From a checkpoint of a small transformer trained on Wikipedia.
Size: 16 layers, width 128, 4 heads of 32, MLP 320 SwiGLU, vocabulary 1239, 3.35M parameters.
Training: a variant of Muon for these matrices, 167M tokens, 5094 steps.
Each number is 128 + 24 x the weight over the matrix's rms, rounded and kept within 0 to 255. Layers, rows and columns count from 0. Numbers have three digits each.

# o: layer 10 attention output (transposed), 128x128, rms 0.056, rows 102-127, columns 0-127
# v: layer 10 attention value, 128x128, rms 0.0776, rows 103-127, columns 0-127
# gate: layer 10 MLP gate, 320x128, rms 0.09, rows 0-17, columns 0-127
# up: layer 10 MLP up, 320x128, rms 0.0854, rows 0-17, columns 0-127
# down: layer 10 MLP down (transposed), 320x128, rms 0.119, rows 0-17, columns 0-127
o102:097121112077145113122169139112083142105127153128141150166150132092137117141083133106152140162143134150167118108134105148161104120094140102161113154100111096134124143128138145148117147128134115136166132095132154126145085116129134172123116088129106114137131133125080163148149136110158118135141164132127112138121117132141140150164118157100130106138128128148118098108166143102160140133140
v103:134148122151131155142152189132120114186112133144138125131154151105131123144143127151147102125111121105146130140149119137176106134137146142134108139160157122155122118156117118120139128096135100114117136147160127115144108133134131128145118116104112109099104142119127106090113102096170161135101117142111138134100130142155126096123107154166137117142164137119129101137108162120146099134150
o103:132140108159117152151110145156120118147132154140178139160143161097137127122129099127141115116101126159101114145153155082140123122102114138137108152114113086129108129098105094124116162147147125101144134133124131124118085139107090093131137096124143126122129113136171090127143098094104148145151170129173096121124109160134097108119132116125136113096160114128121086131101118133157158163129
v104:137140111123150180139145100121115136127136130112091121134093139108114175148140134111134127089097133128126129124108158121154137115096120106146137158111110140151113138149146144134122162127139133145127083131122147107141143143153123138131099123134145151147111130140113133123117120095146126136131115134178160147106128126115139141123111116158120133140127147118130149160116151136155118100138
o104:096101193122130125131122147114114146139149093105149125133152102129111148133119146152117131125113086133128125157121137132131124096137121123126142157116129126153145124134132102127148114168136167110123142113111126144134172137134094120108153132111178118127145085118136105151154143132123114156086114117131124120122174126129122107157127152133135131138116089147149172130139137132158137154113
v105:148094080136136110139166090129161135136137116154144146145140145136152139158119135111120110125157130130121116145135144111138115149130126127149123113133130136119096094152128128111150115116115139116165115151127104156084139141078094080149143140141121077133100122136139132132169114134145146111126141149128123137101141125140150141091120150134143141132146131138116142142174130152144136107107
o105:119113092145103156126126132168152141113135112138123147092132093121189120124106104099164114133141143128151121140132127132095145130087106114075145125101131093154160143152135136127060066122129124182150118155123115146148129152127139128145128148107137105139115127148136139113167122108140139142141110127118134114086116131139172121156137133108131081106152121129136124152141126110122152135103
v106:148138129135106148119089132093160162112077156130123139134114110106156136124119135158099147110135112097150152132120107118146125134137131177133120126143131125113113111164122185110107103140154119170126130139145132115141133152136138133158116175100130139107130109097130095088107162088117096166147136129140113124099157110118150098129133124107152125168143133139148109129108138119109128142149
o106:156102111120111133154158111107097142115118125074148155137114160154121149143121113170113121143144114115131147142132130151130162119088141152136106150151127109113137107110144127135132094098106090120123162131170147163139108115112082111125156147120111135119141098116103101109140136175146156128123139110161119118117159122128112096106130090102099150127094133094116152109107114131121123145163
v107:086118131122144145131129132117152105109155076119126139146131130149127144130106129110135164145121129121123109159131143124116108123120129110115133135108131121124163141085120126109125121151117116141106132157140159136104148156117085111163122116162106138139132139114134119124146108117114108148094105103146133130098139138127114122137172103123121149154096136137125090089084138107149145119146
o107:141151135102129132078142159124147131145116137123105135118134147117125127123129124127143132113108119129164167112102114161109130117175134127102117119094084117110133147160127123100114112142123137126094136149102153152119132166094129176105142102122149102136128133128103107113158133105154117123136108143115121139136146146125161119136089113147095151107110114138116122065090091156127134147141
v108:110158133149103124100137100144131143145141166083127137116142105111142114139120143150147159146094125101112135134110154126094123131117140089127095125110143124122131152156109153115140136124122145093125158134129125091144145141111157149123121140138109147126111131174123137172109121136134165112126105129102122108131126148119143141120144132143129130122091158110149131136147136122116130143104
o108:110106142129112131143139111123121140134095140163171156138147128134108127125127101128126121112125139111123107099117130124121144134096135111129108123116094131142071161103094140127198137117150146128149105146108121093089103091124157132153152143143117129107125107145092118122112068146129124117083107131107148119136163136087152116145119130113145136113130117124173142127142142153107132120099
v109:149120133144135111159160118110165109149127103146133166126129150157116077138136130137128115138115111143128135166135115123156111106140117168116122143109134138121126123142089165139147141133129130156101147152123144131133166108082140119123109138134125155154168110130122127075120154089102145100160127154127119162111120129116102109135142150146114130113123118108145115104155122132160146124105
o109:123138131126107169100121144162145107156127134144151112119145162125110092169093150136127110134148121166149130123109148138156131142114155118110139140134135134125140139119135121119118122113121130128154142098117130123147066165107111142123134119096114127121089144110129131142180178130092140130098113113119128124110133126101126157087127140089093123087164121129165132108123172129137127127133
v110:123134145102115151077140135140138129122129126116126117129113095123109105126131106159126108133142114133121089113166118132129117142112178117154103126115107143130137125151137117155153141131143113128150114106125139151141120122112136105125095128114123158130133110106141133117096145140149090090164149110108152103119144147079118099095160129151119158144118106139148139140126121156169109143124
o110:124136129136111114113115141165136138136106114116140126113125142133109116167130113102142163130171131126105142087160142157118155110151132154166146104125106095142140143122129107175158126131116142132138129138158125110159128107123122110148101122100108152110174121156120132135156122117110114111119095125111115161112116069134089109138123125128116136126154141136143110103140108116112119097120
v111:142152117150108125121095108136134153126148146106122137131124149148093153154130116122149110121136101126131130121153101088118114117178109117136133115125091091114112168124125081122102103159120154152132131145087142133144130166141125142099140142132121094148125132141168142147148115133125125134098113138175104124097126111152141136132107155123115119121112132142101183124160117150150119121159
o111:134107129146137102108171147126154110096151134146180146122108097133120109135152116123164129137155122111139143157088128120068173156105117092129144125120143119136131090108130134144127139135113161129129134126113103160109143123136140123096122149127147138146091137119104106137106130138145075139151128159136134121143115137136140177129149155124113090176138126094165108151120130145154118104083
v112:158114110095127134133117145118118162120168127173113137117145129125161107106116122139137159156152138105124101122159161147127094094105113128122161143110144154147138115108133134141150104135142149103157126122120090120109121140131142117154154145113092120124130082135123133146106125131122130128118103136140077128106098151143115103121089125126137120130101119121119097140141124137152127151102
o112:160153119113126196146134132146123100105112122122124129130078127145116125102123136143177108118095165116137127118123155133161110120107126126141124150147157154119118144106166131153146122115145120196091129169143152133143112161095134168126127133123130130120120116099130127141118116159093179140136119105131129157116135089146149124127121105123137147144131096140128104147126121144108123074123
v113:131137112121119133139138134113151126151133069152096165155114132124114106132083114161097126125126120126117174141150131115118141108131133104143090172137158120123091136139146107085126147127130178165156128135141154142141125145129157155100127130127156111101149106142140127138146170142141133152085128119130131150126149130128078152145121137135098125095151148133123144154116120097132111144117
o113:161078127114099159148118134131100143160151094165121129113125133135107156157093127104101131082108149130121154109137110115135145155118097115131151143131108107118125102131117127147126140114117122143155150085144109151153146148134091134101138111157111129100072138123146149167120114127166091166134135115093169124164119144131166146130158102142139110101122143151128148148101139130157150120127
v114:106093147147142127089136154134133135134130117121154130125131102106122113121145105125166156091104163131157132141101094129133136134119131138128134134165164162164135107131101147131137132145158136166125115078127140160120125111110125116143120124124089125132144124158140159122121139129121116119122130120145105175112144128094147130143121164120109108112118141181170099130099134159145088127135
o114:140139161104110173146130122127104117142163120091131092118179106131115075127140137149113098145096148184116144128108132145147159121117135096149124093129110117120126125146142108148087159121128106137122135142124153135167092104117103106158129128150127125133157156123148131111126124117129141138096119142112121125119143108122098101114131145135096172182081152131123092165143138110146102130135
v115:117120132118139106097112103092159136133123143127156099128127121117098129163113141133103167151146147132107118129142118166127111107119142127107124106151130158126158133140118117119125119145110137121125078133119095080108129107120077124145122139092121147124110125170127142134139145176131154095146151090109159150136129084139137109138158160115138103104154156107112119134158111103149121148145
o115:103128097128131151115183140126150112159165127137101122109138137156129128169122122094124103098170159148116112127127125140086094125116144134130099124104181103156137152136130136164159123129130090124175086141107127103103128143128144165134122145112129172099144155121152127099107112112151118084132130141153145154160154086163084125156121102127161145114105147145136146120150084118127117122125
v116:139101112132147130165158133131120088139127154144162129158103127145142120140098107129144104142128153121125104176141105128165114108157121126154111134146122135104154118122103146135107128131108132100136134119144118105160128111148110109129141167110138148131180127131154136124157133158128123143158091120163141131122147131114122099121121097106112103113130112089143072136120101141114122108111
o116:139130121128142124107109141154178145101133121123133125106133138111144129168119125128133100175103108140127127124098119100118107116157175153093098170132138151138131173116136119120164106146135112136121127119170170094147126154131121158114127135121117140152099136108177126122142096129107137111141096104127132140141104131095101118098140115119127105140081128168123112146109091126144130139131
v117:119097114162150145166124112146116114131125143132103125147092117126131114136114110137153143096135090107156123136142113094138144123130128112121103170125140118112128127139136105130146142145140140121142134115100146120108114084136148137135111115142126139111141162102139110126087101126126136114114119152093137195105144121174113147112103109118133131136120137150147172100111136166141092122143
o117:125103115119110130114111114151141156114177138116184111153132107145160122155132137142109104153129097147116133101173147144106148105122098139156151128089139148101112107092134100140126136150158128118130127141105095139129154119124109106098121129161122108140120148103103146126129130111129096128158100123132144125083110127091135132127139139130150159097124140124092098129146164138117137129108
v118:109115135126094127118104152143127108131116137118128144111144148111119145137134114104138145144141097112145112104172129157127108108151111108113132124140127087106125126171140137121107112100119105127149098098176111152162114114125121126120153124130155172121132116124094129160126124124102118162130114119141115153124108127118167126097101124122128125148129118128155100159171113122143142111133
o118:134132101147126083128158119138112095103116050127140129136112156123126145127147141145151146147111117106107127113128136094139113120142113139090140138115129108100108117164142120167135140145147113146145122117134143123124114124148117136125128147118124153114169138146135120132102118104163180150147125098139121126124130150106138160141106154130140142155122140092148106143121134138127140107140
v119:099128105145112112116146161106122087127091122145155115110121144120148203131129129140141125116123167123150121132129110116129115154082165167164150130131144110118082169137161135131138104128112168150177097156109094127099140096131147110116156105149137108115139099139134104109138109140109106064134120123091096135112128155146108134168105136147142151143137128136125145125136109092138119132132
o119:122120099104114146108117125127165140142169182082119111125104128117134126119125150137111123063123148092116169147124167147129102133122124117128166131160094105117130123144159175143123090120092135105128128125103163123075126119109105084173146091080118139120149124120145145110104111111150106115132133152153179142125059115133128102141130147107139073128121108118134117151099159107099119134109
v120:134146108140116078137120132123134102139144143149130091125098106119117159140100138098111110142118151143151142144117128163136137109122132149128132120094165135114148099144116107124145129129148135148146152176087099145138136113124081130128108160142106152130128147121122104146104137116166113145168116141161109117148106140119161124137123120182125118139130128094141165068155156118101123112139
o120:074107121129115155128159110132142144146122148124120138119121104139161122103152117136105148152138057134124155108105134129158119106140176147132104174134134132118166094101109149132109126126155163126176138136113140147096104142137141126115118118129129110095134114193177135116092144153141141080103118147115149122130136106149147155139133119166113135115115119158128117100105126135142131133089
v121:119134148134131130131130138154104129131107145127123126100120122145142135166141122104086118128127105111134113142176147117138171052124163105104126169152113159106109123089148127149127138127157115144150160118116116132143135147166110111116120094142121123162126112115106118135161104086132151153117121134135143144169166156119148075105142138148138146099097115128108119122107124130137126133077
o121:099108129115171113148108162149139117131112111128167101106116175105150140134090113148111148138139134101129140118124138132138130106141135121126116143119143093122122097087137143077120172129158112119116119106108164146158143148132139145133126112167137098112141150135136102145156129065113135151097123119127130139103114077131188103118104122148163134168151156148114144134114113105142093119131
v122:115150127133109122144133135144138142134103186151118147109109092138146117139128143169095128150123125134139113115117117124156119131117091156127151137105135144137150142160121091069147166159096119136112122107137115140148116146110142162147134144136130107090134155116138123163115158109099141079135129159134140144129118123128089094104126110159131136088121139133113076141126123124106098159126
o122:144133120063145165121117116094135118139139083128125128147120114163097120136115128143119136093127130137154118140132148086117105117042103169144093147127101145116142122112143095113151154132124148109154134127154145132119097107114150128172109144123127134175114156134106165152136112115114092134118139102152105162133137101165142112133117097091119132096141160139127118150130128147124123110101
v123:162166156086143114137097101114084138116118116140157110111131125118138090160109100131142121122135132142144145145092156095111159117124119152122121109143144132102148130089114101076107125123119168152135120115142157134112137116110129140113117121154131135175110103138138114148111109119114136104132124098125124123134154114134134166156109113123148132096123129130124113115116132142146169093131
o123:104125161157132137118121147092153170089151111110108122117135108130148091151094139151167153134123136124138129131096125141149115137175115128126119100116149120116140101108110144129164096117114107138139111124108086150129107130115116166147156139167118115130110143127110131137112120119119132122123155141130156140118148133137107135115122122173116094109124149146139133141138178138129113143088
v124:138149117098164111136127126134124092109121108122117093124154100108098125166159139116152141114116127160103122125130131122132133126100114105121119137131107124110127118140114105125146106150104142123137112148107102159089160133127144113150124119144104124119174078181120124128109176138122166127148101172129159144112156113108113106108117098112113124094100133132091160120138112120112165122142
o124:112083167134147151110142145128188130133157175169120121143133176157133101148171117141161140139128129096173118129117126152107119095111155115132152093129160146105168113139125129127142134161153166161123109142118136100143114121154103134142134160096122132119108078158108145140124160109114114138133082100122152159139132155110150126098103101139130127131123111119122140136136121119134140109110
v125:079113114152115117139140086135142143101140133122160110112137102125144119152129147146118114134119157114122111131088095087133084130135101110147125141132140120155083145101163115097141118119156126149147140131126179119127143107119136162115121110135123142119154141139093118121107119158101129121116096110141119122119153113164123132135140114128108124071145131134141105125128115131137099157136
o125:151127138085108127133092110113140149162163118122112118105133137107118090155126120087110117087092110106132102155130156136135127153129117165110149133121110147110129147083153125137134123116144133112143111112071108117114100115123135091133112148164145122170124141117116109102125131123130141126099146131102171130126133133126128125130155123130134132116087084122137107151164088159163130101149
v126:129129140128156082154117079105140119116121104134111165129168129143139138126125165143137158144147090132121132127143126108102147146137141111138096130130125109144075135108129152114162141123128104105127132148106135144125107176168094157128138131134152121147139160104148140152114134125096128128126095119145123120094136137128145124118133147132116150096150137105134103122122124135136126113166
o126:138147123138117143134124150126110108129134136114159126086132141118127155151125126132146114109159146076162119144148132128136162134118098173115103113121147139117106138146126157106113100091120130108121124133135131120109111136138166118123078144134119103155118121150117122134112128107144076161125133133118101124123176116082132151157140110145160142090112087124147113118083107116135116131100
v127:137132122122163132128137112129131168101134120128133149191133111118130131130120108141111144140129151088113088099122132136148102145144107168116124111128146095144140079127140138155131141129139170121153107148135127145115108143116114113065144113123139149100144142145114104149107157141129118139136108157120146148141143125131126112132101124128123156130096139110120114158122083126159123126161
o127:120157102145112134152137115171113118149160127111159141124127151130132123150128099111125141123091152123098118110104143121122136116155086124131146157119123146145132113142140089129126082107142146115113096113163133113130157106131110125162123123090136124164104108091135115137133125143117116099164131125094132138103159128139126135131073119134117105131073135132098131136134128163162134089157
gate0:152123155102108138124143122091160102095140120137146155176134098122066127124119138201179110077139112108114143100088131139140108111166151092110152136160143108116106114142109136105109151130129118159128114083134164114145130149109100139110138087131144114115129147098119147133133133139149139111149175158092154086110091119132128122120078094140118097119130098146141136148121135129086106123141
up0:158061163125135157131163163177113130122107145153153148159149104125145147150109148152093104120111124164149100159111118127160159105114102111153107092107119117136145130136168127145127126110107153141159144116155120101128122138114128126134094092082145119120097158153164141137169132165170081087131167082142137087141109157122111122120151128140110137127093123163122137152153090145144125115150
down0:132139140165106092139162120107121106092111110145113099108128149112104097140135168138097132133115132118100113141130122125105085118158065184131155129098098119133142143113155127135165126147177171165139149116115103124131131099100156142156069141143083115144109096120107082106110141126102105091168123094151113115115172141130121142153144145138081130122116111119175107128121136117136151122111
gate1:164087098163082130093115126112148110099113086120166135148107084123125165082087141129155111125127137146148115140134102129106142116083091076116155130089097145087125114130176110120125153127148154135111095162138092140106127169157122121110114135143161147125114142119109125149112081136137111092123141149083157138128116120123086145156136122141139149168162122083160147111142144132144132097117
up1:090127109132074113109111104125135144135110105112169093107130131110142159109138117081147132113120101107123126132114126103134141144155169130106123144138130100126050154135161094138118134085161127153176123154074113165137141132146143103143145118130148142104157137129119105150126148152147116133106114100129087142133159086121154114136135104146183136121153137111113123148108116150135085131108
down1:145147150153124149129141125160104106100092144147174129147120085177071168164120142144123119102157136122114089142136126122126117103104154089172126107115100138106136121153126155127088132150129151154114103130117144113100091106110124108140096144130149100172089152169105113153162106126099130175131108140130147113155123135103156105124166123139099116142137135110170138150097169110132142143182
gate2:142115088140102096138099124111085133122125137103123094120150093174112114127157145111117144133101125093139108152119115119099126138164156193097139186105125173139153174106127101114077126147136119135124135151081125125118127154124113156127115121145122127120141128124126129155150125142165117119139083076087126113142123153158120117080125136156137132085115150134142108147102116087131126068161
up2:143105101127131174128135146145113135150117149142154199114120113091151129153109143148145194143091093146108110143126179107157118122114117142137210162129143140103108093127142144143108128094130125131150122159096133129127143117105094118133149120115118128111134121117148109172159107091133109084118170127123150118110118117156131122121121102094102151119101172104094114121134068126106142137085
down2:121095139165112145115102160133079163146140097132137150130115144147118117187118117122177092118146100166116130177101129141116139090120095141148163153125130131114121136160088131113111107116176142154162132114070136132128079150134109163141125109106108141154088148094165145142112094092137112123107133069111160133142122130129132147141124109156149138129129152174113104133118158126123087186120
gate3:178107159158146145119109075102119105088143166143167142115154151124109117147119125131147142133157083148156118131100119106106141097127094170161153161096116124097155124116119127148184139138112097125131117135114128120185142139167129131123132115156062129071138131177132125107125109138138103107112133128112126150122118119120119123113140133104134175135147142145096108102112113119107110150166
up3:130130157142132122106132136117110146148125116149087121105131087152128143137125125117126125126129156109105115102118130123115083128147167079110123118173118106117090086154112129143132130150088155157118148103124089141076168105109114119167149175118134101128129147121102150139139120121126180148131112126146130122148139191101098152176100140099121140136125142088118160102135127088121150117135
down3:115101149136160138116109115116161108094162132149117089131164121124118169151158133129171119136140106105124128112128104113105121124143099129120137169132173135075114100117100131161100119150131126154130110125108139107116082141120108049108145129156117153103100109119104084158102102126128134168143173146100118135142112148108126140115134155151099123101117117079089157144136127133130078118140
gate4:153119115083106066114133115128096105083128101131067135128121129124107137095110139122122151166169153128131103088099135115130116096136162161107123094073134151081052135120126125142169137159129137173145118118137153114100130108137136148163112144179095115132139164117106137143101120123126171156155150152168068117146114120116102169076127161157139128150124122062122134105129163125139089130114
up4:126109162109145128085087153115116144087086104105134101095119156105104084157114115116129168100127091146124150126115111119138144155099149126126111101154130159150088081133139140151141147131155160147111104097120139097115141150147088099166122139100106077161064106149144063113148102141100136128097120107154084118103134120130123116151113121128144169128147129152108085141185160136120112119170
down4:098089165120123122127114114123166125117110153116120083111119147071089133184144117116100199103164085151145128176107140137135087157155142144115154162108106152171136129152118132097152158132112114135150126140156124114124109147113102065121133088131136111147117121130121115146113115137125143102122125095132151126106150133129135147138101149085140124140125181161121105120157089075174174091122
gate5:125109153099139123090148132109154093122107102138114107142144118092135086156174124125126165135098193149115139163126148155138125136159135102115139183151138067100144170107144086097108139147149116164135108133115147121151095116127098152132107156155140156108126107113152164150093123137118106113170122121136131124142095135116172129063123097117125155116155126117124108150130167164097113128129
up5:118100108168123080141153104134127101117099094151097151100097151124161139127129174096089171087115131140172131119100104118171173146128142142106143181137110208136121155161168103129117092102158118120135139129120146116161141157136114151158122135143132168172101154101094134152122126131151110164143093101106112140121126130124167158157135182133095127130092158157138181120121123147123138121119
down5:125095121126131089118152173151136092118152114119061160139115145148162152188127121093121162142114138166114109188124121167147163108167109120135104122121107176152112160154143104118144149077125156102125142144141167143121142126143124181091105126136151162125060147134152176127147099134139110112125115152118131151105121126144143116116128116139101161098118200112161141154088128168134133130142
gate6:108131175114111105111134112100140111098116118099105110172173111141138145116175137115103145116139139095138112119103168182135112180142097166063145107125103117084171164144131142122129119117111127102114116142139169125118139124163134097124132183117113146125128093132097135120150122145111142144133166161099117118178153120111148158114108147079120121193148119143118127137146111134101112128125
up6:124139126162157135087149145144098123172136131126114148100142146112133106084165134121126173121119112150156087105097141107150162154120090114167121089152147138137097136114124111100098100155114136096089133088126134103134137130098132119183137149105108101130113129121127162139108145132143083154142146107125098143147156139110138137130107114132125127142161106126157103088136101108063145132129
down6:162143114165109107084110097125109096129144121117100134118131155132101161121135133167128162121109170166123119114108103119136133083153170145147121079192141101128106140137171152106098114090107139112137129122105125145112158124118132156121104114097119096074150139161177121138116124158096126132140133100103140138111173161139128138108111150138145131117143148131124121131139113158108123097128
gate7:145166136117148122169122155097118123119115150124093103161096128149125119088142107112106153121111136157145146127098086149085143136114111154148118115144094079123126121171103141131124107151114088142128112137173067167184110134175117105140081133120120122152128120163129111154149110153094138105135146140117152142141137134077162105118156114111146155160142133117140085124111145158098124114138
up7:120081140104138138134143174136072082129079108116122121165131127145125129171134164133152134119120154093117123148108100126114140122102143124126143071158171087100123142113092135116100121071188148148132124100104115117099117140128145110148148091132165133122137169117099102134106178117151139075150131109094105128140106140152132121118132129144108195135129132138109146142134133144131155095139
down7:117142143113178136140122134128161159130137149168103141118099128163109116127128073182132102124123100194143127135110135141128158155059127110153135107125096105086127137154136145145141125110148116130123120148099077105142142137159112122142147132185125131150175139107139150103138138096110164139161118128119132124158128103133099081116150127142155117119137126124129116118087130112111124174084
gate8:167129141116142147123163113169094096121166118085147138136127155142121132132111116126150182156120141149179144139129103128114055100131135110168106128128114098170118115111119124136111170137133122135071147155143125144141095082146176103158086143108137108125082118135134135135142162136127148073155150114103105138161110116155125155121099123128120143132150102119096148114154163159107107129115
up8:165129145114166066112144088163145135137144148131135133088163113138125118125146161105121153140104131140167198129127088080120099134138133090154124106151103136117135091094101116156119148126161136133101142153143124142114105082190137114127091112131083128131141113141153092094138120152117103076126129135137112090137107126164135123105082160135162153147110103150125131129156108147122116151119
down8:143140097103074100080109112152138163102136129140091151134126117157159087096131134098093129123155153097166170109135135130106126147100138163157079150143113182116131114090139118112141139160100152118105093121115138123160139150156107137143107118091122122177083125096112155150127100116086101139099121108158106100160150133107119132111134169131129138153123129150117070107117090079123118112131
gate9:126115110138102122128124155134102128093153166142073110145078105135159137100136097120078111142127128138106100117154130123114079129139124104093136196128149137119124109113147149094153128112134137090141096138156116105158136090097128159135125096113191129116106113154141111131153094142123136117139127103184118144125157126126080132132134117121136128103125165098109094103090156187120139121166
up9:099096124170127130125116158114118119113141113108135098143157164118087131080145107100109137123134123121133115110158140145143102129140135126135141058067135113128113078161119124121136129131137145098135116070144118130131132122146148095105139124125141133107086127155187154104113129099105093149098141099106108096163138133120131128132158116143157110120152109076125128132114162125109132160122
down9:119134082093071107120150108132118114090152092126115142107093110120069106123124128141145108137146130175175104105067103130125148132098109110106133128125116138146158160143126117136148149119122115123082127134097123105149113131098091132131076136111126129102135133131165124084105150113148114132124105146109174141132113139110128113087124120099108130159104119132092107160128116134142173142096
gate10:161085109085157125121079126137139143176093116137108165137138153137119170147109142104076150132108119129101121134097148105140172099122101155111109115097120137112142125159131124089116127105102136129134102083131125147117075121140110094172129095117103113109118139156096147069147153116116136113145150108096103112133076139135128112113117135150113136118126138159131148135133167132118111114092
up10:113128132109088112103144112106167136133102156121121126137122134127124140138106094134113120146152131124101142179167103101144087156141088086141108110115170118170149102103115088120138154159127130124132119105108178122102142097155176125139153126120126111132123115119105150109126134098122117155148103121164078148157121108160080100105125125105094101133117133077127129142146119102102156164143
down10:126133132163140157145145142130156156118159137159117134136132079125142114148101116127145117144152135128154103109131095125124126129115146097116144121177176103140149122121116159141118125131181085117138120196174119128148151102154148111113126144130178131163120114132125109125124115117100155132098090147151127155095126098145147109122107143126172125144165157120129142116078130109160152105163
gate11:176139110144173132086165171101134136130125158124111107167140130120125092148154085136134112125129149129136099133095121152141131131101093115133097152133116147157147151141151138116102128124117142090117112100148148150164097105110094146129094110105127077068113116165153129115105124121126144103107144112068122133124140137152094148120120162173151138169125132142169139130165125130111161159151
up11:130128130158156132096165141127094095091132108120122149117139141133111143089102149169125150149133164114150174120107092144101072135120078168139099162106120114139097125100132125113096126087148078108072133141128129143150091125119099143100111173133123108119110157126140112088161119105139105104141118085131149102133134127132171118129140147113144153152101146089163170068129118101125167106115
down11:124127098165169124113120122120174125132120155100118143131118101094141135140131069130096111168123150149125131123103115095150156104073146121154105151114127101138138133140148139130113124124100119169146098122114142117121156145100108159112109120093129136111094174136115106091108138143110113152133147129152132085149155108080107105153085146145149132150164130154139139138154139187130120136156
gate12:107098157168149107151135150146092173096151157151137108135137077096116131159140119143136122090163071149153109112140113122099092118108082161099141134106131140121097101089140142162123136088117127125094137155143069141141106126122167156091134116107110109144117121133164154137127127142131122175122164107131132107146140159127150131102100157163121152109108146154117130095121145117089144126126
up12:137151151128142165113141160108103166090179108120129140129096117095143105132128121131102140134111160155171094136153125095117108105087125169078116103123107147133157125102114132117172136134120073071099140142140126139128126133122132146081136090120117177115160149127152132121142103083096116126110134131159142112096144135154062081099099133113134125085122149147122155126083108083080109139128
down12:145112164126168136102109142072104165111087131097121154147101127111120133114154133103097109116150092120097138127156127142167119103137125101105122127157126118082161156091151104184148156112149129115107157150146153177106115166146141167120143119146117133118120139102111194083102168120112146128161153137131169116137119129156080107167101110146176132104104123134118135128129095134128144155110
gate13:159109166120118101159136125117143112075130097131106148137140099141105152160146152157146154085130107122124121111119127159148158162090154078191114136158106166107126098101165129116124143125159107154152113149133082120151148102112135130138155107128105143173121116169127187107149126130121168099117127127107144123150128079092125146111112133144146144094120138109106133144176110118127111116147
up13:104108138109126102131096108145098106130152136137133127140117111141140135104114115166080137078167158125122125139117120112158090154118139156171139136108130135102139104136125112140098152142114082095135141103121117126095137111159080149142162160103151124125089118116110109136138141150133133107131112110080173086192110100152130155108149087147131155091124127102169087140161161109111137143111
down13:102172126099145093091099115139160138129147133086117101121141147133135122121139154123152119130073124102146123124124111148124129148152070141116137137110111166121173144129131157120120112106133134130111140102103143126143165151142146111140133127118126131151165110164098182097122149119161113134092093133138123131078127146127121129132139102102103104172147155094140094134094165149142143126134
gate14:081100142152074100080140118157143145107139108113121132156107136134133129110172127150119117135078131090118120111179103120137137156133127143119149102113111148098091113090143158105153117130124105104113148135149124125143099137157139114171122185096149131108145121130114121095169141161155136128100130130088152130146110149128134145126122141179121136103126165173158108096140116152078134092093
up14:142142130162119202149139085122131163159121155135141155147111159112125142162126091118128116131136080112147105135113174115109133146100110130176139121153095120145151110089120160132075121125152087105112149182158108127119117128125139125084106150128126143151144108114146101125142102104102134110131096145120156126122155139074154127109142181123143127149138124112135180129124134114152134189123
down14:140126129147153136160137133070130121105125146133142146108146082108112111124120125112122151135125146142093127159128179099094115148136142093142115129142123103136121150130154100117108153146144126145107084083131143156127167108150107125130101105094146139119109085111132126158102152154180164111159106116127139108154103165158147073108119117117125128084128148138127155155116102157076088113156
gate15:111107111117164105090102156118105138120148108153099134136154118149152122118126137079101147128184163139125130128107129145120146127108121134116088106112152155101110091120118096105121163150163134138156111105173101131174171092180126124132116098107096117129122137104129135115131104073113142149112152144114096155148137132143158120104154128158145128127138100128124137084129147104141117146110
up15:124104098129190132135152160162131145117170127153130110152115133111094120127148129124132131153112143137155152124127109120130172145154120101117179161137085119097135110140120096138146150169147123127122108176151129103145129157171140101096187111124120124152111125153112118082162152097138106139109102128119139150085134089132117088124124141129151120119107131125165110146176155106115175110138
down15:115171128091110128093134126105158144132102139117129113160139122105102109137107159092103119122099166123148146097123151145134117131110142083139127117134103098114104094118141099139069150114099107140146136104099128161096149127112060097105164129137140121115097115144126123116130169102159113122099148136170159169166164133122119078108105143124151151090115138181110131139135099154120107140075
gate16:146117152083157142101145144140135147118114151137175134140103121102140129113125131143143155130148120084085165142144091120128089112127138131141116128144122122110137129125127127105064121128118129142105119091174099183131129141151145128145127142141085153135083123112110125101160113101107133139154091119145122121138160106129115144128127129135109130135187116121112116126164149106116136172133
up16:104079099154125090119139138142126100120118096132138141091113145075133128156127153103106117120100143198120111163131092095131118113168144136170140124109099150132172136143129113139143128147137124140168143124142133120116149117120148115118119135118138148141108158161144139143121163113113105123150130132126108116108176161125161112098112125139101114116158143113121130136179142116112105071118
down16:118152079154113139129139121120119127102128139139121121143149112164184110120105119119135172149093140189126099143120127109124169143140119131175121102152090133134112127104097132103152124096113100112129109154127141113108127132108134104104111158097122109151141138169127126128125140121134137137124141109105077111149107147158153142140140098099113094152155120148123119127031101165150095102120
gate17:137146193099152103134164146107121057158136131141103133158150123116135137125109121106131136170156163117148134120153119166161076116092146162122083068155139130109122116156128134089125136095131108118146135106132152115129112137131134105181098137152133154119126114121115104126116116129158162138100098082089126119148169141142160138143097169133157168086139111124066115169088122163121148119127
up17:136092101149086148171161112153119105190120125081106148103116105125131183107119136112147130137146115115136094120121108129109098121088121127114104153101132138127156128080127121134135161109127115143132093149128130135134109178126145145123105149139122110143129187103140118130133093121105163159134137160133149097110088092127105157129146147146123187162093099133147114090125142082129134108163
down17:092174132148108100081116153159165162192131102108111114124138083160160194156098152126125135143146126124113100089123153137135140117130172120119178116102137110121140131171141108186155172123139186143135117122134147126131140127104164113130126129068141155145119104110154120114137098137089111120151100122161137122120141132125142136131125139138121144155132130173124120126155150102127094131141